From a checkpoint of a small transformer trained on Wikipedia: 16 layers, gated attention.
Each number is 128 + 32 x the weight over its row's rms, rounded and kept within 0 to 255. Layers, rows and columns count from 0. Numbers have three digits each. The size before them is the row's rms in percent of the matrix's.

# up: layer 7 MLP up, 512x128, rms 0.167, rows 125-224, columns 0-63
# down: layer 7 MLP down (transposed), 512x128, rms 0.231, rows 125-224, columns 0-63
up125 117:079130182147143127093068213162196119095132172104158094121079130149155088148119125129095103119151104161134184139113127096121136120129114123189039134088176151114096125151154152136109122128163098
down125 079:132156135139091169126129094118144085129102130140121153075150193107145144161129136108152145111146109111119104075142100143201108119144183162125062091113150159141146076103067133146090149138124159
up126 034:150147108217093120139149075140144126132129151095079096128069112175112185128060125097115133106132142100111122117072084104048094098147148087143084139123109129181115075120109108140151117141155084
down126 019:120098127104155097157053148161155123088114144132134171125064079168069109120114089141157130191113106107098124192086069169116124156104159086102151126125133146149086139090101135082069130125160127
up127 116:122165138126098113156069169135176127115125136109115093140152165183151148161113108139131184181111136166157098086103146092132095126108091114126101200104083092135116129140177128192117139074141127
down127 086:139127079129169183114074156130143087126120136117133077203028109075146152164113107096127117184074115104129132084122122142130139134133130106175145099189120168116179081128168104069130083091144111
up128 123:163110130158164132132129158102088172104128149171119144113154142172132171124129116087109151121121140105137172085104131083083148100141131164184052179111106178138070076101143149130101122047142119
down128 086:077118151141170124092108120119136134128153070143098127125122133111109164105120147080144126137099185065145091125135129098108123175083113139101111119129110135128159053168170156117085099092156097
up129 032:134148156164123119080104130126102129075095201077079099120092104152123103093055114133088138133122182171081131122082118129084121088147191078153104170111120106147096085101091134115175149083172124
down129 016:117116140156078058131110085135154124133187131157116138085130103091132158184186137115080136161144152128090131102131154097091143079113141143113149126147123182147107165158198132085119100120125069
up130 048:126143161176152148050083123125127139166075146069086132114099118133125156104106105122062084113151140163073105100077056127065109090125126112121106159088125084141117091118144100154176119086189095
down130 032:104154146126076243091132073138116085168113097114154169162149137124117134142165156181113135104106119142179071164123088139144094185110077150112159136165073117160184103141103163052067151180119124
up131 116:126157103124117144112111160190081134123121127156149160109138071153116088121140070155093107115057159126097136101114081127088131114137171108145118097153060094093143120115137079132103101152149067
down131 079:180124136035066117120127109134122140124100084140183129059162137090187135106166117185122143155139226161107084086135185122142149120143101139166179153166156091132119152146151143135113143154135145
up132 108:061138159137120101166147129124141233094102178140158107108087148094070092108136145042152104112111130136127104163131187153132136122147193031107073104122114144123074073116183109125116138125133123
down132 078:120094113112111143152156139097120131117133096099132154181168186183182140164135123085124159149157147139130145121146115124129146110205163106104102136157148141021177139101092065131113164166150165
up133 132:086085131135131127123092179121091124115069130106131166129143108173048127107094133176137160119092100148103125141119193149108081071133120108126115105142113125085084093109132138179150160114139157
down133 093:133103170130181128132142098097091158187166135146149131155126136114125127121176074134162150160092150126069147187103116109065109119142195128164177198169116147060133159091160126147102085216029139
up134 136:202125156130150096095164067165107118136078145084141086112118130105139134120159089105105075111154151102071206161130118173130127143086083103171132087110167134100156113095134111090146182056166105
down134 092:124099140142127111145065154101106066068152130132120128075114184109097129174189144163157160141118126077142164138147134116152088204086110138125147069105158136162125115138133119121119134150091139
up135 137:120112173203167148087107120170203138119159121117162116123119060158170151131118127148122178132160136128149133156134100080128097124109127078202158122132182100182139135102153057126143143134137171
down135 089:153086088149175177135125120157148154168078102165147094104118148140091133163119191134186118161096103137072109119137142091098140144110164126165186133139152138124161119104163102141142157111097115
up136 031:139144136172130150092167115143147164140136207072072133119143099175126108106128142110121130128107125138113119156092105173037084087123104075163109100071101104150102102081124102143123150105145120
down136 016:190097157147080111198104116099083097112164117128133158149134138104142127127116079142159101162119126090091119140097076107103154117154118067117106136107164116084131180071099152157135048086144138
up137 141:190103200118132063112087113144139193178159152092162130105130100125103175120170131171130151114113073136070201149121106157147125090150104134156143130125078059073121067091151105179158077111124083
down137 091:155132081113111147057144134103025130107107104178134085139138154121140161086106144075160129105170109113180103144055090090163123156081177143064142110172105156157127141119112096120149161105127068
up138 157:187123125204112079105197101102135160117071184126167145156131138186153162128125136095113088156118096099152098119130085190128098071081137099105050139120084089127135105089148088087132133098173128
down138 102:147136103088126208131137150084092137133112088145125143106079156127155096135155147091130126120065085132170101159153077100173121151133079141122114121111150134129163057120107092096165110106154152
up139 039:098152134161053173097168104136157120190133148101132082126072094195116173125090142118137104163130151180065141136102152144087107118111092078102114116131096065159132067127103113114104167063125069
down139 024:097139144124158140177143092113086152132141068118110043140129151159127119105169142139109106162104172090140143160098155192105142122144113139111131120092163111176100135143165130073129210155235118
up140 061:117122156123121133102125132103114155091082126110118084112085057148079103122126092097119119119122096152088105117079117161086123070255160114087128138081083072109132140051131101119096155099153118
down140 042:107088156140142093174132111104096136100152120136114141144120171096177154114139200141146143160127096136113119185125069092129168146136126131109093171124115117130120092116132155138120130102131168
up141 169:139181108149170172080136127126074166152104135115098090179191054156154095128140052157115129157095173115129076153126131090120087115096135077109091109127155121131131119119154087163173151115164118
down141 110:114126156177110149116180216120169111146126106156151127072143139161141109153118165117131137083130133104089109108198136129161133158178096163134193132095118119142188166093169119169142163114112141
up142 033:141177164183066180126122147177148128174089150120083100108109106130145145088122085109115125113143159112093103128070095136066110089147154079154091130112112109100131050094080123097149131115126092
down142 016:050141167130095123095071205157103107156114129131130104134142144139154166109085073169155112132141063076158178107109153123131169102114058110139141101131173138163135175118129091156128137155156150
up143 031:123165132200103146081136162118181143144088181105107124097141154151111133114134105089100166087106124146107142128067125130067098095152201083120136093121112103119099118129124096106142163117166107
down143 024:255147165138127126115115109146128068130111115144131095130111133101122106139087135136159130109160108128117130114117141141143117140148132117137098255163085111158117137121128150132098141154111109
up144 127:130160137108162071079155090106170114220103180125098105142165141130147109104151151152124164149149085143177102156108109064141093140130193128173138133129056106127178054097167069158132161126169132
down144 089:148150135126114160127151138177098124125169128098110218065116106123147108165120170164092096106080097136107113143202147148241149081114115100151163078099109167156123152102139134093088165144087141
up145 117:120154142132096164156112083169144116130182139089071134033129112113118155065164146096122207099124136105168157129131063184145153147106122116122126141132115061158070154130087126142171126132122120
down145 080:146105116126132137142130150137139124129168130117127150154136192107165145091193122135112129196179147150162150147140102145111146151085123151134151128126120115072135098166128113084112151211094209
up146 128:146101127158186105111114095123139156117132141128119128152162110141076147156144153112083156092132073106116171109114086157126110119147105127177109149155080161067139100072197107088143152139189166
down146 088:127178126129150111100133041146118091129157126142134123143127097152120130121196116161096119149094111098144107154182125131086157163147102101157125103107151164104193124132108061096137156119127123
up147 033:134147148140102072087158157162135126142100171083099099110128120153114138086126089121096097158120162131073085145050119126059106092135152114155100195085125081148124100103136101114158138106152102
down147 020:103102106087123127101122207193184107139125129130153157183155148145118131156115169155185110161076125096206154123077121114137141135139104129120147162169135163087097114133068157131121094169163128
up148 044:195144171167088115119164143157168121086136124125088085140148120165139095084124096131105133128056097180130105146114093135093119131100171102116118168127129106104146125121112047159113119063176111
down148 029:111176116088102193149139132124095124115108107148205146107146102144145100171142172136163186131103142147130113062101191113128167187151095157081177136133152124094075145150127111107165088143125089
up149 118:103155178143188099105132165173186187122142168081128140080116102199179153131075145148151096135155070108101130170139127179131077134181093101102078099126154125161104125133095094153110189098125152
down149 087:112127096116152162179092113125079111136133172135083109123153135120162149188134184135147100143042157096172102121194095090101137189133190119062108151144138147108138111144147108164135131155178082
up150 030:149099143158131112107139169188106133157132202072100147105152097170130110060119112131107121136123128142124134156090090118068123078145106081133091171125143076183125087102093099125159122095171084
down150 016:112115090175149196138138155107141153104122121144136111126074112113102087111113141137107133091153084174093154142125115106123066122142101098102151108076132130183094144189189137054141131116120149
up151 139:169088162156137178131080111094090103116131111145106121136078099114104065111133121165104122135149138174175078132092133070113086143127111121117128125088108163051132158126091162097116112057153124
down151 094:122087093113124122121110159094117136115189099115188099116129088165085160068130179211156127104119186079128100105107132140116139154143065155053110123126050123142175098118105191137121143114168124
up152 116:150095180115143165141160090107108085179162146119117157175122087158205041092151098174151100125116169161150055171084123161130134163141075076175109179165127125151177101151150107058174188133183092
down152 086:133118188211091148124110141109194154140088121110158130133157120099174107134168092097070141132157126097142161148075119129135097164116109169167161182142154201128098098164060100146150174116099165
up153 043:152121176132136105086139102127141129158147163134097100115132066150082165074085092109118119133136126146094129149064088084071121087171113105152122134045122122160078097112119107112114178086165122
down153 028:150121103155100155158164112119166153122154088131134112136061155138151129109163141121102071076131121118110110082099107124122135153116156107110087041179134110094104148157160153090145149094150102
up154 126:121110109126161112159053097243146103150048105135103117114085162168089166063124123085171093122186151120093148161115112133134098117152183127141160149079112075124102147141130120125123117160143172
down154 086:146115111114130094150118179141082129070140121080127131087169098105214160160144144101184142138138134177080176099157213163149087173111129151108121096187100136138122124148126121089150157111131112
up155 118:145106161137080160150142118098136156222121127139110135094142101102171130119136083132163125121088178076106157079116142105121160125125098150164104171119144125143132108130085041127174157118110084
down155 080:146128080121172095146099117177152068160096118164176124132135137134130143087126148200105158142146065145133104175079127124028141104201150091141123153164094145126120150090124165157112086191134122
up156 132:115080152150206150128167130129096140180164128089044107150094097117074102130117146125140166122078134139127077147094100178110078130156119065142136127164111115086163076110115108166145127132130121
down156 088:109129132191164135106132157125160138114124152123142139180162134163082085092126137124125102161118110139132125173135087071128067153182095142171132178096112144146145086113104137150099115108254105
up157 030:124150177132094075123104124143082172137117129106094107112110139168101142126093129115143152151098141119115156170105137103091137079168163122129088118116067107189136088106104070107151117138161137
down157 016:062142133088141119138045079131173158139147157129114180193151163089145134198162111146164118156101169102104101146123164093159178138133095085133179115156140117194139137185103120134047105162108116
up158 116:188134134136078103133143151091068122128084090114057110129089113140079122137081115129120185121148163079097178128125075153128130139155125133074131182143129091105138074103174101103160171115137149
down158 079:113138118106140148096106163120110121130134186130189167158143114196143161138122116147156165086053092141135140121203166136183131151111077099181155081113159168160122081187152093105128087128101155
up159 118:123122147157117114143090106153109140104123118137149147115140069066146128046117091118132099108166113148168077110131121132069066155166131046120145092051149135104066087102132123099149132123138161
down159 092:078147171104136138150126116123135138174083079090114134158138144125181120135165119084129126093102111123101099070085128113099130090148100153095149112062136137110064128147114105153111106148167106
up160 081:201089142129083147099152073072130105153079103123136068137104124176091082121102146072089127142116086132082111135101161158102071129153128146103139102139132144154116130148101136139145147122139130
down160 053:165107149142138184112152130174156150179183099145159118103179104083157134099122084102128127120133132172128105175114093154108110095094086120156215156147111165112147113105149167150085141148145141
up161 120:150140111124138077148136120188076121129132122144136118059120171117076090078117164162149084146099082182140183114110064152102090080117147106193078134128115120143124165147068147160159137132122151
down161 081:074161076144144128114155123171128129134075212110100066108155169140133098173093189149140097193107169127105137163173174119118142136169080145146096187128122160099111130133129101069072122178104136
up162 048:135139162174072103076134134134120140187140182088117122136155139189116090044153106130145098095097155149089128115057106107095075050151147111166112148114128100137118111094121083122161154117182076
down162 033:050146130161133152100096129108102161112149115152127153137125137093152072110129159141102139153131084117135138121092146135087166106099110126086186073126152156152096159182178161093092094137097187
up163 035:154136135155176122074168131120133158098157156129093105156110109175123131091095148119135176137132154181085137126075145074057095082145137081122100122106094090130117058093091094101162113088123078
down163 019:099046112102095089209206113120109123085117139171190114037158156111136148120130171079139142151189126138212121149113132122134115091146171138091111098120146152118148197093136107119131093133171174
up164 030:117167179159087147097145139148162160161115154115120105129114102153114160064058124118140124143119176186117149152044143141063099097188143079171140091119182115142115072064086086127167114131141119
down164 015:066094149141083094130097118119172085158152160161093085141150148148155103103162110147170165144171114136054113159091107146128155129081136094112193148182166094146137101178179135128104071145157160
up165 100:129134175147087108092130137148073102144105125089109118101141131124112177132120109158102151111000167156097146098118143120113101075131077088182106101075131143104146081141115099109156150130152055
down165 161:128118114139127096129136137142117121131129113108117133120110120134127111104126110125107134155149146124137120124112122127119136112150124124135142133129110133131130125146186168154125128160144255
up166 094:113118145161060143151077076117121115119125100114083140016082080097162138056137105062152110139130098113136157061118097164094162127156109087112150113092122154182115079149138143089113130095110133
down166 067:100120091112122081135122095189120070117154114188087097148114125108129150117140225120121082151167129148087087180160117095109126121151116111127177157146145093129117104163098078186089150104163149
up167 102:148111106148078080154059150154148094185097155077124155163115087135122143090111171102062147154163172154160134153118153187141098106154191124199149136150108132118116091135117082089112208125151124
down167 068:097119125070154169153161141110109135139158138166126108137135118144110109139108164080191136172114111084163110166129066128119116140113140103029078134134135113128131115107104111183161091039105104
up168 048:121119137165139103087163165140106141158138187074149080126103042165112141070114098136108142116132185140123146133065106135078111090163151094124133188117150103130137072108070130135175152099164077
down168 032:141177159098168109173108107153127090092167100136149119151143147122173185100170140133086142151114158182132143168089131080095087062138055175115166115114155137113095178090069115165111194146163096
up169 134:128100152137151191134109120079144174156110146152144112117086069144136143112098139081110138046104139098146113095081180168077117049142128103074182114131072133107124135090100075143168146124174104
down169 094:105087116095084136118123117128180175140120099140185182070106139122198094075107093095144120149132115124201167096088118155081130131148128173151161082090098126105147153075092119152145128153149119
up170 084:183101107126101102139082106093102090076158162149061071070135085094140145094146103087156140134117078152150125159112143149076164061141117140083128099118125189140157088094094119144114179115130153
down170 057:143076115147202153126173154093113129161130161190145107116141149126137110123065142165138087091127127118091176165130157170106148127155133135096126104176169101112074100152110138042129110140116158
up171 109:117168146149108151102140100127113130117149119092102131123134158120123128138000138028150166154158109101149113147101099095096139105128154103130147129155143069098135119149101130121146154080139097
down171 074:098148152162108093117152122132113163085000156130135172114146135087114085077133086095077111115095132108151148165066087113116121157089154140117088164107131131127163132114118139167107138118127134
up172 135:181101124112086155130136103186092167185120207149108138118125107106195096098107039117168159095124107161177129142106147145135116118153163063149084083070164137111123091127123124158146161130133100
down172 097:099151132091141120117112068151094116157202137165134101103124140120143133130159073125149159160113177118169128175255097117195131181122176149152126114118148129154145108160161073121107058129117126
up173 128:178129155148126126132160080089216125168128172116072102150135071145065152138128137146163084177118139134130166055105177128096109116094167101107138134139100170139156129105170085105106171128102073
down173 086:100102126164151121125153168192103065120086158109077112121076201147112081194089148115139113158148165160151137149140145074143122127165137136093176101110147177189185165142162119154166090129105076
up174 098:107140167157101097138127087173113132134162120132134109122151062105139149068101062127130131151143116153124137130114101085000099119099131055095139134075135117135133089150099067147154096105204163
down174 075:117162145133142130142177116170158112134101119130154092108086103091148081134129111126064165104006114111101152095091094154100224132130095110126061154117122139107099165148158095095153172090152160
up175 114:183065158172118104168128139103171176142112169112157107153111082115116169124170145135075136152132187130122108144082138133096138126130109114128142114033137163113141087128151142163148145153146137
down175 077:119175139138132115083125171122112119104159133099118177102124111121137136180096162122210119092115139054150136077128126112175110152197134190069105116179171187161163158107168125099133192147067107
up176 132:153095152134053063113099125123133148139134129110079120076160087127151146124059122102073047133123089069155135117122085148125145108113143110121102179135151163098150102124149112115128089131159159
down176 089:126158149108126138124125181122080127098148107095130164145196125156154136154107166151115093102146073096145123080138116103185082100122199119104189133162150163039145158128095132123045071122104067
up177 029:158117140182080178090123117129146174162113151082127089131140099162103159065104160105135116119092163126134133136071099139098116091171108108177085113105107096134086109091108124110137109109162092
down177 021:130127135127154159117151123126148106138162177093176117129109102117120170115084097124147189123161089104167125123079109119125160086089105107099108093067108107084099144145156255117134120125110141
up178 130:074149116183174174143101053137125116104107130143085102152102108152170102146169088119125147087106174092086166082118130095142127128155166087124177125132184160182137142100155062159121107040125112
down178 083:145153105171114153107118203105156148180128093151137091062134084131142139162103177191097113170100141115104135136221105137087094137134129119149170159130160084102125126183097197110159181196136125
up179 107:092154124106111117105142139088188121148154143091133128072154076124136133096148097144142165119087117112169144135135139168105115052081139090173129079128091136109128083145164166136140130100164109
down179 076:153098097086094058108096118159083160108119130135137172113107117099157155127105104176128134190086127128158121058088155117110141119056109171075145153143111113147146078083120181165170157153095178
up180 144:156072142172163093145155157115144197067169174130144129083152152161175156116129110145084124123102085159123123120120143146132124057076108142100106102133090097118107095065194104165159140121152089
down180 094:072164119158163114134139152154085061144130031118156108127136110091140085176107137142123127124135120147193196165181125091181110109091136159101068132092103098101136112150069171169194179157102128
up181 073:131174139128139084100133104173100139160184162081105029097120114154178098138169135122065133115082157171153109094098095111120110123121146109174179091069125133106151130112141083135175128116199056
down181 049:103109109210111132180126157127166141155122156098065119116096105100138139160142104161127090091186148162094119142223133135195101152151144157091121073149132108160159140173046123146081149101151126
up182 029:161145141178114165080151084107144122182086171093085106097114086182112112099138085112124140108097135138090098132074153142078106067143162086131123163113114130154136110076119104096138156118161064
down182 016:148112109155079152138140159106125071159089178079150160093138116175062138147111143158101156123160085141119103177102122146137115136150118089080127090112094149203068154159073127086178128099146082
up183 130:161154145140101098087094133119180210105107153087078113069111108102104130119090081146121130075109149135172114055133130147136100147157111080140088147098152177081135111116142130103119121151106135
down183 088:170114101102079137063166118080120197115134100109146086163105164126152094099119084164136114124112133159128107102044089160093125104153160152148117136104158162135088068152072126114051152162176120
up184 135:094080198118119123121067081121126127120058093121110134109170171121089131126135136058078074101133133150104116126116091135150103121095108138099074099123126130178083106095130067098099152114134091
down184 088:121101118127123157142109118104121165094135127136098154116131144170160094186142184153173059154103106131149127126142132134255113143098137093106159120193156123122130086148143075104138132118114042
up185 154:151167152106063151125147135113089131118155213110104130149170109151123104089100137080104081079128093156152096083097105098111135119074168079109082093141172088202174101109155099173163136117143047
down185 096:130133159095184210137122129107176117105112123129132076109116196139149126118158123143142144143136190114142135210196129143098097139168104118133085107175192200075118120112106134144113159128094069
up186 028:137128150156119089073097153119143171166106177120100062118116109159115164108091125122125137085098157137124128163069127169014129070153132081211094146102109084138125118071111086136156140096184102
down186 017:134108104174092147154096120125172198117082112112077141130103147172068114142157114122124130110155100131107136189122118097152094147084126132119165107135151186164125102156102112149133152139149140
up187 034:126165157176131133098146088095115158103097192106136111116118116167105141114117126088121143127135149164087142139031086123066125064147157082121141139104066085129120117048096115151187134126134080
down187 754:119158151092163095181108106089108104156142077147103154081182074160110138098095160146110105184160144092134119140088154093079156159094119193104112179147137119140149147136081139142083118114110064
up188 121:138173092157175136162134121087145163105137135089108102158078114117094141088078141115093198077136060170102132124127098132109109094062113099098135146118186123146091137162080053072141119110133133
down188 080:131085150106116078132109164107113103103083109115103131122149163118133092141131136118149136131133114144133092150201154134182132123106189124104138100101074112135219080073077197103091177150208118
up189 109:118158116117102067133141201157179082107098145079145094156130126123156120124105126075084123125183117135115107108103164080137140130168174123098074096074153092173195087116102122141093139086148156
down189 083:134156117117164133098168113104173174150137111116115042144100153112099133175129243103142127179162119107135111133223112121149122148155122173097158070124190101114128121125081133099120124147161120
up190 136:154100119163146112120137185065134143126082195150110138093148097094072100156077156118146109090156136174135130079103143157096068133096176145187132158114140138163103150118122159176087126032144106
down190 093:182107109153170134155112100147108170139139110182079139130113187100128158107073094113094156089136136103120053152087128039060136123096095143139163096150077128133125154182137100076089107154140147
up191 130:110161113176135059127151111202176143086114135075153102159131079155156131109168110122114142144128144143184100117124130106077133134155117093127141112110196098131118132141165093060148059084152164
down191 088:128116091165094129121130142159097147171126100123068130128109121098068165148132225168145111115135149110080068134212162146140127119142177096147137075087142128167135140085191184179069142123155124
up192 128:098182146169160160088109085119175113116084163146093135119138142140136121056079138147144153106092135176071097159121091185134091132150177086147185085076137139163146108112121078167202115076158146
down192 089:157130111145123198143092130150133124106123127097111091106141131140077130138170060115131111095139146104130124163056095175116111134143142103015157125139077073165108141153125146041119137126137091
up193 125:103123118142130126096099128167093190134131141104132129122123131092087077088073135130052189078192122145091091114135075158116110137063215108146081118118111111117097096156087160057120125107135154
down193 089:072096089125075159146080125086078185108148150139111125130166124166114068143157063087150157125141102091211107120086103140130135135109092142106147176135084146128125062137111107179129094123147115
up194 056:149114146161200079077179114146095170155139213132113120160182152158100127120098114139062138121155164159133131120078083091066112067116118121131129140126097081159100086096138133151132136095153053
down194 039:157206123175097146142126112081164158170135061088171126096117137106130149101176130103110091129194112084182118113097096170071214072129102185089181118092149111172142142096158117119138124156090179
up195 136:187056101118102135161125158137170148203070161116142101130147124182131125112134069141099105120156160152128065158097092102115066140133150144176144065123101082073108113111124103186151093115114127
down195 090:120140104100134133154107115088139132087161137155134118142050115107204124196107128095149138117081113137130114118114140184150156129088151157150093087179132091139168189182101059070122165099165123
up196 125:140194142160129209135125153169127130113128151112108117114142135139108088109138080127111129082145128165110153038112123176115136143152189057128154125110188145143093127131105100091113072084128105
down196 087:128164047147087161167220141164144077176154109145137142133082190098117107133099146133125131118121125131119129100122103125032119154137105162110108139109133091145185143102158107113078104104093115
up197 135:157121181149151125086136147188139175142147190119145100118132181102150110136083159110107185108147209108096180090103119088112089092126121101123163142135151093178142038126136080145173141160142081
down197 092:180098155194095137102097168102108153072136133166119176200084104119181084157136109151129140161158111125112148130137118085125125146107079081155157140183130138077145083102182160092129149130095161
up198 107:120208117131106095094070140105110100198116128095083120129106108112130093087111140161128144097101166155120158189115139181100087114184087073156087170165153083116057132154116148071132126119159072
down198 078:145171096099113109093063128087142160106089156168128115097077160131165169149140098122107135125129109105089125120123120090121175129154098157152112174148111160124152138126095076156128088185136118
up199 037:142105203124102148122176106106148186108145140109130082080107116203128171108098143168154157164072139087088088065086149114075142114180161066092106093104126112096086138107099142089124137097174105
down199 056:132102114123116130115135129112140255131128141159137156142127117144134128139128149132142122125116120129144110126140113117171122147160141147125174125128116118097149144140137124119104168151114105
up200 052:124127129127105113147104143150123142118128131118129100074118093124125136078101095098115137145120123141120111114100147000094101097167127109100120128109145101180106107084123120144129158127119104
down200 024:090104152137136080120116166078144159111083108069143092119080135063133095108117120088119170156081105062132146087116096120158111109166045095104112110145119114169167152126116155142126168098159098
up201 033:148151131202181106112146137102144156138114158106100110141132091205108136082092093064102122108125130174101133134071131123083132102162111085135098113149117107138089086075112105079183122125154106
down201 021:137122136131192104154168162070153167140111098157163138200089100091132083138157127133088151143122115151117137158109128174133113196083132145139118119154103128153134083144145109132123150156167143
up202 136:201080185127136155132109129166091103151129120080121076067086158162108114131116118124045142068103099126196179117115077147125077114127121134152118147140180091171134074105168154134118174119148155
down202 089:143094149172143119088112152171173110111147142140142183132111158193125089111127120142039146170133178084137138135077118154152100076077118105106125099153083184169125105101094083196185098101133179
up203 033:150120141185104117123128137112113165128111157117124118147150121192124138076065126124168183145116167176106135121111131090099110113142204098151145093111156117165142122113148132126154123128139099
down203 019:191121103115153127103120104109098156133179097142121126162158116076101052118115123119140111150142139069126139123097160174106107167158102145190155178133132172108112138074188160088137087144080124
up204 136:091112137144178094129144120146142098145120103172111058178190136116134091120078157148133102056144182145086129173105141192065145143103158133170155128141168165139110084092132105113183112117145127
down204 094:163125102178080133073102131172168069137203059160162124124065174130123143067098164085084091135102097113141169189138109159143167082133121172140120132124139152135219125120205151167196131112052132
up205 030:132141132124131116117069108128149107116132141121075110148127106155146133081109105113126121085096147129060082122058166129094134079143148093158103212114144124142127099104106087155160156113127116
down205 017:101151128145135079140125163128080131086129139171159148094123143110156130137137114090150077117135137080119154138097121155111051136065103142071124107096134138128155117157140106103163134118148153
up206 129:107130141179129166171122097129179123117113134155095123094083145091147092142093151136081061084104106152071130179085133109094121155153129124098125134123123137209087107117131142171175120131121131
down206 092:152155092083136162099078163125102197146070104061137184100104112154144127132138181081134127185083132116162070121160086129155113115140181126063114054106144113206145093150100153099106086165172143
up207 107:160127203122083154076134150105164184118173160117072136140160134174112152128162137080097145101176100112091108157123126089147140103125130115173093122102093121138149125151134135105134063099168104
down207 088:142153139115096145146094165166150112102128154124150123090140184112109153224183113153123131117175102104152109141156135106255124096121147139170118125131133133116127176164093155088111128128078126
up208 137:115156177134141107168131104134186147123125118146121137121100151091199141109083144149097117070120127087150129123116148173113093123048095119163124125119125095122173120125093093160226092117129069
down208 092:138152099192137158119125180161101058052094137122119122131116081142084078098074076102156157128146171100139126099099064151073125149175098119079173201144111151078112136152132147139075114152154112
up209 030:182163154155109117107089119215117151147108194111058093091069078181116145082119128111105102127139150150112113132087125109075150079145160093146142139124093123149109105083090090151150186093148063
down209 026:131133098116142114128103187131128116134128127151120102104131145141095152141132131136116112079117155110099129130126108116116162138131126158127134097132116143161135146131104134136096148150141227
up210 036:153122140139150133137140125138152141115109181136103132126075120176136126072094084160144104078143163121131072106080124142081107110156138094154106138099153108089074221088082137127169162088168107
down210 264:125129126045124110130085178127126126178109131129128127065124128127104130110124129187130129136061124127141151133191131090167120131119127136151124128146127127126027126127130217126123091072129093
up211 031:160129136182043099094135133108136149142096165111103087095118089144103135120080124096093124118108166157136141087036123143051113068113117118133132125119149137152151092063111135143138169093173104
down211 018:122193097146113136076137154133130137112099113114028108113078131114148117185182147120075107158129108175142180201143163126197116165128128133160133109085156122137092136131102091142098138147151089
up212 111:107160103130110106122119177182112180127132137095117112074168107108166157112084147051156140166110114112119117066114116086149129136099160099111140167131145150227102083083137135107120155054146173
down212 084:149137090113123078116127140183169110111167150170149149109161107081110198073169145189161097116114117143099107112199079101234088124104158166154133172142108152113172110118153148102120145181161154
up213 125:136088133129156097091085079102159229119125129157116102045153107168161151106132137178153058130115120165099126112103167162135120133169078151136092090122120127106099135067163154128126093080221141
down213 085:122180188151127149132120122151088127101092130070097183097146158182072059097122121128124175143109139102138115107124054098173148107099151103146166141106138059168224125094210104083109121143113169
up214 052:117126075193114106119109133160130150145097186100067117151123062132170121133114157139147113116069117172065119097132153117107116105123183089158079077109144117193119091151168135154082099134183106
down214 033:168142058131160170166117125160118133178118138149136154205151144111151101135162130157158081146174112091124129101056106138095143162089158170140108096080139142153160141118139185173131109161161105
up215 035:137116149144102127102153113130144152112167153112082131156107119159128113065075097079165152123122190140149154088043087109055117097132130081157120132100131078159116113088131124139153099091174119
down215 023:087126087122117135131059173102126153162094130103126118158096194146081107190125150045173185132127097137092127138143123167166130127120108127146140079122100058123113136181138108121124109129116126
up216 038:174144117184117087137150137135117145153147228106160066104180116151160139099118107144132107104142154123049168136053143095063104062178120095133124079100143096131097083118125112086140167090175101
down216 025:183132126154167152105108159112097092159216143051137160104074172085099134068137121118117107117140084094200141096142185140120132157097089142091139115117144050112086107126162084076096123111067146
up217 086:149138186117098128061090182107100195138111105148107048133102139108102050125160150114136153133104160094143092111132168142126078135169125106147115126122066166152080145137111134127177165089097068
down217 053:126123144117145174104085151139125142101107097169146205100102152150177117162175171145117119143121161149137118083150071108128143110111127142122172118134108146191180089185126091129153133148129196
up218 130:119169135144120163145059103133139127125163152125072112100091091143169151107157095055135089127175095170124131159118095087123097116129107085123122136065042069127165104124189093200148097096135147
down218 088:094131103094180132022125097184152103118168130123173152119175114092094160155104147181107130102185207106131103110099096085119149135119121115092135132189132121147155086118136102146130092135134136
up219 036:151144143122114133062162153157130172137125160114102084115106102160116154050125080115148149138138130152134105140048126103057090086196165092136089163111160095181086143114121078148176150105146069
down219 019:183136105139131129111038103151163100090043100131200147099100136145150105124156108189153114151116087095101168089093123122121162170112097129147118112112143116147097143143126165145149073166116127
up220 143:124151106125095143116082087129162120166146170126076090089165127141115134118153102150172146139142175129101094168099096129107140111063136068161087112077042128102114119134136108107174149059132097
down220 089:154153113058144194168139092083146142126169100111119097091116119096103049068183156129062117111143123110135120100084143171151149093077111128137144117077176138119108151140099123141108173108118123
up221 028:156175131177125160136162139135136135124098126091135089135121097175134144065132129131086142167152117096107127138077113135080086072184167111142156176117131067113113138103137099095182133094162100
down221 135:122129125131124125121122128129255132117130128130128133128128126126131131131132128129132126127124127126130126131128129130129130129138127127132131123125128133125132129126131131255127132132126132
up222 033:149137156144128120070148132096131106143126173105115127138144061161175140115084103084101124105115120108069128116065156122077075094130112105143096133096103126153120118081124093160144115088168090
down222 021:162151132144149120109099145105118095059090025119154184117118168101122123123067178108081098131106154123154123139165171136124114063169138134105114112105167089197136113084121095100129115109149103
up223 119:157183181126098136104173085134164155193066112122072126113134107177110136120111142053173169136150122115096126112115041075108140124122154127156137115145069092162138106142207103200147098090134124
down223 084:128108128124171103125112096109083124074134146103154116154130113118136110211082131116075135108149111102149101096213120175085140125161107104160035091073129154101129158079109120098106140161126131
up224 135:080158146133131124171141169148115178095156165091134153132165130089059128156114142060075095169149114162118174058119088129108119078116173115128097154113119051146135148132149116194153151133131120
down224 089:140141134098148095093126098097131130153166108078127096130097122158140103105113106139146107133079118149110080140122171117070169140173083102144153073094120111103097128120091108164088090103098077